{
  "d_model": 224,
  "d_mlp": 896,
  "tie_embeddings": true,
  "init_std_o": 0.0,
  "init_std_down": 0.0,
  "lr": 0.0112,
  "warmup_steps": 0,
  "dataset": "wikipedia_en"
}
Each number is 200 + 40 x the weight over its row's rms, rounded and kept within 0 to 999. Layers, rows and columns count from 0. The size before them is the row's rms in percent of the matrix's.

# q: layer 5 attention query, 256x224, rms 0.171, rows 87-101, columns 112-223
# k: layer 5 attention key, 256x224, rms 0.166, rows 87-100, columns 112-223
q87,106,196,203,209,229,220,227,228,179,182,153,162,304,246,258,186,204,181,230,187,247,218,192,173,221,120,216,218,233,117,218,186,223,281,257,188,181,213,176,205,245,152,168,183,229,247,195,169,174,183,212,209,233,206,209,108,197,196,195,258,240,211,246,198,221,171,211,254,187,218,172,215,167,213,188,204,242,99,205,193,226,230,232,172,230,186,190,238,221,190,209,233,221,289,219,199,261,105,284,256,255,184,219,232,179,160,264,168,198,224,200,268,194
k87,114,241,209,274,307,242,243,183,206,221,167,246,150,265,207,123,257,227,184,151,214,216,159,180,196,272,131,270,185,223,293,233,247,136,245,158,221,223,164,178,192,154,176,218,209,161,245,162,224,198,230,169,255,149,186,162,174,188,253,193,146,225,232,208,243,181,147,166,239,192,175,224,208,237,223,277,209,198,248,234,208,120,148,195,191,127,211,217,152,194,163,171,224,201,259,188,158,213,175,215,245,229,203,201,168,208,163,299,238,217,241,217,178
q88,110,200,205,197,239,195,214,197,215,203,205,210,209,254,163,184,133,151,182,197,207,246,263,152,147,212,209,142,188,246,241,283,176,178,197,198,251,171,234,146,157,210,201,158,257,141,204,97,151,179,179,170,151,134,174,204,219,218,160,121,184,185,230,226,163,223,234,232,173,181,182,258,229,189,211,167,227,307,188,171,221,251,176,142,226,186,172,244,234,280,197,85,239,237,186,230,198,204,189,177,168,224,182,186,274,188,179,225,231,204,162,204,230
k88,109,164,200,174,171,191,153,196,186,256,255,113,145,137,221,216,226,121,213,234,173,207,226,154,189,205,200,261,192,157,170,162,202,194,168,158,163,138,207,160,205,224,126,175,273,204,116,137,212,159,181,213,176,263,225,164,206,196,233,162,203,230,187,222,175,153,200,183,207,154,158,248,304,197,189,189,213,178,238,261,103,204,251,186,161,194,175,264,247,176,285,215,234,234,235,271,221,142,107,223,183,193,226,204,148,216,208,199,273,269,111,208,225
q89,105,139,232,208,219,131,246,230,180,189,195,151,159,258,158,208,153,100,179,210,181,185,213,186,183,232,255,250,197,197,184,215,246,253,212,199,116,271,161,211,122,239,231,135,181,157,242,186,229,212,147,132,144,182,194,254,203,197,154,190,208,137,148,171,137,201,202,180,192,255,176,200,179,209,170,236,132,198,155,225,207,172,120,187,161,211,194,162,151,172,119,109,187,200,211,211,222,211,175,136,185,157,200,171,175,177,248,229,179,156,229,209,161
k89,108,223,166,151,211,205,186,159,220,203,193,236,237,236,209,173,141,196,182,204,300,162,191,143,236,125,239,215,95,201,250,242,237,229,178,268,199,193,163,141,186,188,217,196,178,242,220,188,279,171,188,242,213,229,175,260,208,222,193,158,223,161,146,261,216,205,216,229,206,219,186,130,173,277,197,184,110,144,163,141,207,249,201,187,282,194,194,207,262,245,189,171,181,285,188,241,223,253,192,199,215,199,173,209,194,297,195,245,185,152,222,236,146
q90,111,159,148,201,267,199,207,208,130,281,219,226,105,78,160,215,196,206,194,201,192,208,313,204,220,223,174,199,192,154,267,200,228,162,204,198,165,170,196,228,232,234,251,220,197,274,203,139,176,156,221,204,185,196,194,237,175,184,241,195,165,144,250,261,139,195,120,182,271,210,164,182,161,236,182,156,287,192,214,234,113,194,220,215,271,241,182,255,147,157,221,191,180,199,247,165,237,208,160,288,140,273,180,215,166,268,218,182,181,170,188,243,209
k90,116,187,228,271,177,220,203,139,224,231,201,206,170,162,243,199,208,204,266,203,213,328,280,197,141,244,200,176,285,142,177,266,183,209,216,175,189,170,197,175,219,166,189,219,155,104,231,159,175,158,219,163,269,187,168,222,160,190,230,222,155,143,238,122,163,216,189,170,250,220,164,243,193,173,242,138,229,178,203,235,293,213,241,227,190,225,235,202,182,192,127,294,171,179,212,210,190,172,167,143,254,263,217,181,297,183,280,166,211,166,227,168,251
q91,118,240,176,272,233,153,238,199,223,150,207,187,190,232,196,213,224,279,198,243,167,227,219,185,195,241,290,177,185,180,114,155,155,281,170,208,237,156,136,247,166,230,172,171,148,205,154,278,241,210,211,227,158,160,173,271,136,225,188,196,243,198,272,176,172,230,228,183,243,173,226,239,191,130,189,125,101,211,252,169,162,207,206,298,151,194,229,150,257,174,210,263,209,230,213,226,223,213,192,173,156,127,207,206,200,246,198,247,203,191,253,117,219
k91,112,214,107,197,226,215,207,203,185,200,236,186,185,278,136,220,248,265,220,185,191,195,194,283,231,223,210,203,181,208,162,182,220,233,169,223,133,207,178,222,168,196,206,159,209,201,228,149,134,219,228,211,254,159,267,168,178,206,193,105,188,261,188,126,211,224,208,217,225,175,197,226,177,177,79,205,225,218,272,184,227,199,142,224,266,199,177,137,197,234,161,117,171,134,171,227,179,229,314,133,206,129,195,210,215,238,199,130,154,204,166,188,172
q92,101,234,191,238,196,272,220,169,266,218,207,215,184,259,196,159,254,262,180,197,245,188,210,202,269,221,167,224,197,309,230,220,149,202,145,163,215,219,305,176,179,178,269,173,162,184,162,283,181,182,137,144,207,180,177,238,238,188,147,214,154,212,219,201,225,235,205,257,302,193,215,209,183,259,211,239,250,207,188,216,203,189,198,284,199,184,253,203,185,228,185,195,201,221,173,229,231,203,179,216,126,228,211,206,187,260,208,210,158,207,196,226,129
k92,111,256,244,146,151,176,232,160,208,220,230,212,193,233,238,249,220,108,150,189,275,212,261,195,120,163,108,155,242,239,142,229,111,239,206,199,195,225,280,269,220,179,253,198,259,223,217,178,197,182,198,157,164,190,219,296,202,199,167,208,176,150,204,254,145,207,262,187,200,202,225,231,212,203,204,216,209,151,196,172,197,256,193,213,197,285,213,126,227,192,165,184,209,187,207,171,167,192,208,263,183,222,202,228,227,144,294,190,180,260,155,177,170
q93,111,141,235,213,166,142,234,195,196,179,180,159,261,275,120,296,127,214,233,194,251,176,236,212,180,185,179,184,208,172,148,196,194,258,230,186,206,140,200,154,201,240,198,247,263,207,168,132,252,218,179,204,145,239,248,151,243,226,171,195,166,189,193,233,193,230,229,169,157,233,213,157,165,138,242,184,177,248,281,197,223,192,174,230,191,180,176,212,193,181,174,139,214,161,173,122,189,126,156,190,278,101,167,265,187,130,211,181,153,223,163,306,209
k93,105,197,176,231,213,212,191,285,181,180,250,188,191,207,158,179,223,186,113,205,165,190,218,181,238,185,219,192,217,160,188,160,226,186,266,179,279,191,237,106,182,169,142,187,252,176,215,230,208,180,147,238,180,186,214,176,167,202,281,249,241,240,232,227,244,218,136,244,190,181,223,177,259,257,206,315,158,286,184,217,207,117,173,245,230,162,147,208,156,216,170,204,180,231,222,138,238,211,201,192,213,110,155,247,147,186,139,198,193,301,254,177,187
q94,114,181,188,150,250,185,191,205,136,199,246,146,216,257,264,247,172,149,205,266,278,129,152,251,209,144,217,223,186,167,177,185,185,150,184,177,189,183,176,313,244,204,150,189,155,192,217,160,188,143,163,204,250,131,197,264,162,125,147,242,251,217,224,201,244,161,322,311,171,162,238,306,162,216,208,199,168,204,222,213,189,173,132,175,192,191,209,163,299,188,180,187,229,249,232,222,234,224,248,233,316,142,192,210,227,201,265,166,177,197,246,179,178
k94,103,218,187,177,157,223,186,199,213,179,145,208,242,226,266,209,128,203,240,269,255,63,130,186,215,217,206,213,91,246,181,170,191,202,207,228,202,214,125,207,194,190,218,218,145,164,204,149,192,242,230,213,175,229,166,160,184,120,201,202,174,233,139,188,192,220,132,227,186,146,207,204,221,341,174,177,203,260,246,207,183,195,144,180,173,267,237,213,217,191,180,224,249,224,207,224,188,176,177,221,240,134,203,206,178,151,146,232,187,177,192,139,159
q95,099,137,91,135,154,191,136,249,147,131,221,206,234,239,211,195,117,112,207,214,169,234,183,252,215,178,183,235,151,148,259,172,208,238,220,240,213,185,182,141,213,167,138,247,127,224,227,242,266,161,193,212,156,220,151,208,120,212,265,207,204,184,252,210,182,161,193,202,224,202,223,144,157,248,194,217,200,197,215,191,183,190,229,268,140,158,169,195,146,119,150,205,226,170,247,218,223,221,162,111,179,187,215,139,182,256,186,183,218,204,148,229,208
k95,103,226,191,214,277,267,227,135,162,158,225,223,156,240,232,166,177,186,210,295,189,254,176,194,197,229,268,239,178,217,182,256,154,144,279,201,190,201,161,253,171,175,159,144,171,243,264,176,191,245,230,221,220,194,189,199,204,205,139,172,218,246,216,230,229,207,123,266,243,186,212,201,155,252,172,312,230,205,200,148,192,187,218,282,203,161,186,186,121,234,207,265,203,219,197,149,158,292,159,175,306,231,230,190,203,231,219,206,181,148,233,197,238
q96,099,210,178,195,151,231,163,234,216,214,183,176,231,203,145,148,215,250,243,189,202,196,167,238,205,258,165,210,217,165,224,154,201,242,293,181,154,198,238,150,206,210,193,227,202,167,195,184,158,194,238,147,220,157,185,173,229,218,144,193,191,184,185,183,174,178,97,171,237,195,218,147,167,181,200,203,200,224,144,114,140,268,227,190,245,165,189,235,197,148,176,140,221,159,264,202,254,152,92,181,181,203,154,174,141,213,136,126,194,152,220,132,241
k96,075,150,214,231,277,196,161,248,238,194,153,195,135,213,220,121,284,193,121,195,186,276,199,130,136,154,211,260,188,246,228,264,227,211,247,186,250,192,195,96,116,121,174,205,303,233,245,239,146,260,171,142,189,228,234,168,208,130,237,204,163,192,262,283,180,262,203,189,235,189,267,229,236,146,165,210,199,208,249,236,186,193,142,233,200,162,144,250,174,197,177,164,158,237,228,218,239,219,212,226,201,212,162,189,175,210,131,186,216,145,171,268,175
q97,097,169,255,225,194,196,172,226,212,180,140,186,175,178,171,239,184,212,228,260,160,233,209,139,228,191,222,265,253,168,176,92,212,192,214,233,269,186,246,228,208,194,243,176,252,210,224,102,177,259,177,216,177,208,226,195,172,202,189,213,140,178,232,218,262,191,160,182,190,132,182,195,190,176,145,164,187,154,176,218,218,175,160,232,293,152,225,201,190,139,245,212,164,171,179,147,155,155,182,165,214,259,141,265,153,147,157,161,201,162,263,249,233
k97,071,170,180,221,196,226,171,166,228,170,163,224,189,233,167,159,278,191,147,180,250,188,195,181,223,151,235,112,200,218,278,166,210,163,249,192,221,196,178,177,201,138,183,224,229,189,258,204,235,308,193,267,98,136,222,204,180,188,233,214,260,233,220,176,147,211,112,161,173,219,250,218,184,139,193,204,203,207,243,277,220,216,167,259,272,158,197,192,202,198,210,272,126,205,252,181,229,219,239,226,174,221,210,211,211,165,187,209,191,134,119,175,197
q98,107,218,95,156,233,240,137,233,178,227,232,249,196,153,152,149,210,176,223,148,202,184,228,266,174,223,198,149,154,182,212,230,247,260,147,233,223,201,242,227,199,208,182,155,255,126,177,219,200,208,157,233,222,242,195,192,208,191,213,151,175,209,167,287,188,158,121,161,187,186,192,247,253,195,187,235,318,191,245,203,156,238,190,134,210,219,147,244,243,194,258,158,278,216,166,182,218,206,183,198,289,132,244,243,193,228,265,244,136,218,198,160,166
k98,078,198,148,199,183,207,305,181,234,224,244,147,176,217,129,187,213,254,249,231,198,120,201,141,170,241,194,183,192,154,217,144,274,142,152,198,200,201,231,212,206,201,191,233,153,207,184,214,182,238,208,156,155,294,210,221,147,244,205,281,229,191,227,171,212,193,222,182,221,147,275,269,187,174,115,222,199,142,161,207,246,196,185,184,206,165,202,250,199,224,236,236,230,218,165,136,184,181,220,214,159,166,165,171,215,186,169,209,223,166,219,233,198
q99,109,168,251,155,197,228,281,215,177,183,201,195,238,238,240,227,158,207,172,218,274,231,202,294,249,172,205,166,194,165,255,236,239,170,149,174,204,207,253,223,181,182,227,135,151,235,208,128,196,164,280,195,220,209,189,150,231,171,193,212,217,212,218,187,217,222,213,209,185,212,193,208,184,231,184,282,128,314,280,200,215,168,115,143,156,214,271,195,212,240,176,195,171,205,240,237,186,236,284,216,191,187,225,201,210,210,177,264,195,194,111,216,209
k99,076,233,288,225,195,129,219,178,195,220,171,209,191,212,253,224,202,201,200,157,235,245,215,132,176,177,145,226,216,188,230,191,232,186,207,182,206,227,147,183,173,211,165,262,235,195,194,188,146,161,165,166,163,239,227,136,106,149,194,201,207,144,258,190,254,170,233,153,166,180,190,179,247,193,225,167,217,148,250,215,203,268,224,212,247,182,179,331,183,195,156,191,192,217,224,215,211,261,213,247,178,257,216,225,188,241,271,189,181,218,165,191,180
q100,109,287,173,268,162,162,151,242,189,195,210,222,106,147,280,183,220,174,256,152,185,162,190,184,211,269,205,242,210,192,212,179,188,162,130,204,266,216,226,241,248,201,238,201,180,171,224,214,268,189,167,232,232,201,182,261,208,185,206,205,178,159,252,158,198,176,222,193,211,198,228,227,236,191,194,130,197,144,136,163,204,153,233,199,297,176,241,166,140,120,193,160,223,149,228,179,244,177,202,162,175,118,154,221,127,230,232,139,213,123,254,158,199
k100,080,175,222,181,144,240,158,225,220,221,225,60,239,149,211,225,201,185,195,236,180,140,199,167,172,250,152,263,145,232,135,273,201,180,206,226,268,228,220,209,207,283,190,262,171,245,219,169,182,172,109,200,277,217,156,249,247,226,212,183,152,208,102,185,167,96,160,229,140,184,170,209,185,195,196,193,161,255,246,189,170,160,201,205,136,285,188,197,146,209,173,196,189,239,176,190,151,181,103,179,294,241,176,196,208,179,155,196,142,206,243,187,158
q101,108,252,229,234,167,174,281,195,182,181,227,189,222,274,203,167,231,193,231,223,240,221,172,230,192,171,284,123,185,160,210,265,196,218,199,254,164,128,156,214,142,171,178,159,180,179,144,171,188,281,208,169,155,196,205,124,183,193,185,173,218,184,136,244,136,174,234,163,256,229,221,229,156,255,265,248,158,237,255,236,241,201,169,220,140,245,162,234,245,252,231,158,135,205,243,206,136,203,229,255,248,249,215,169,280,176,229,220,200,268,106,230,220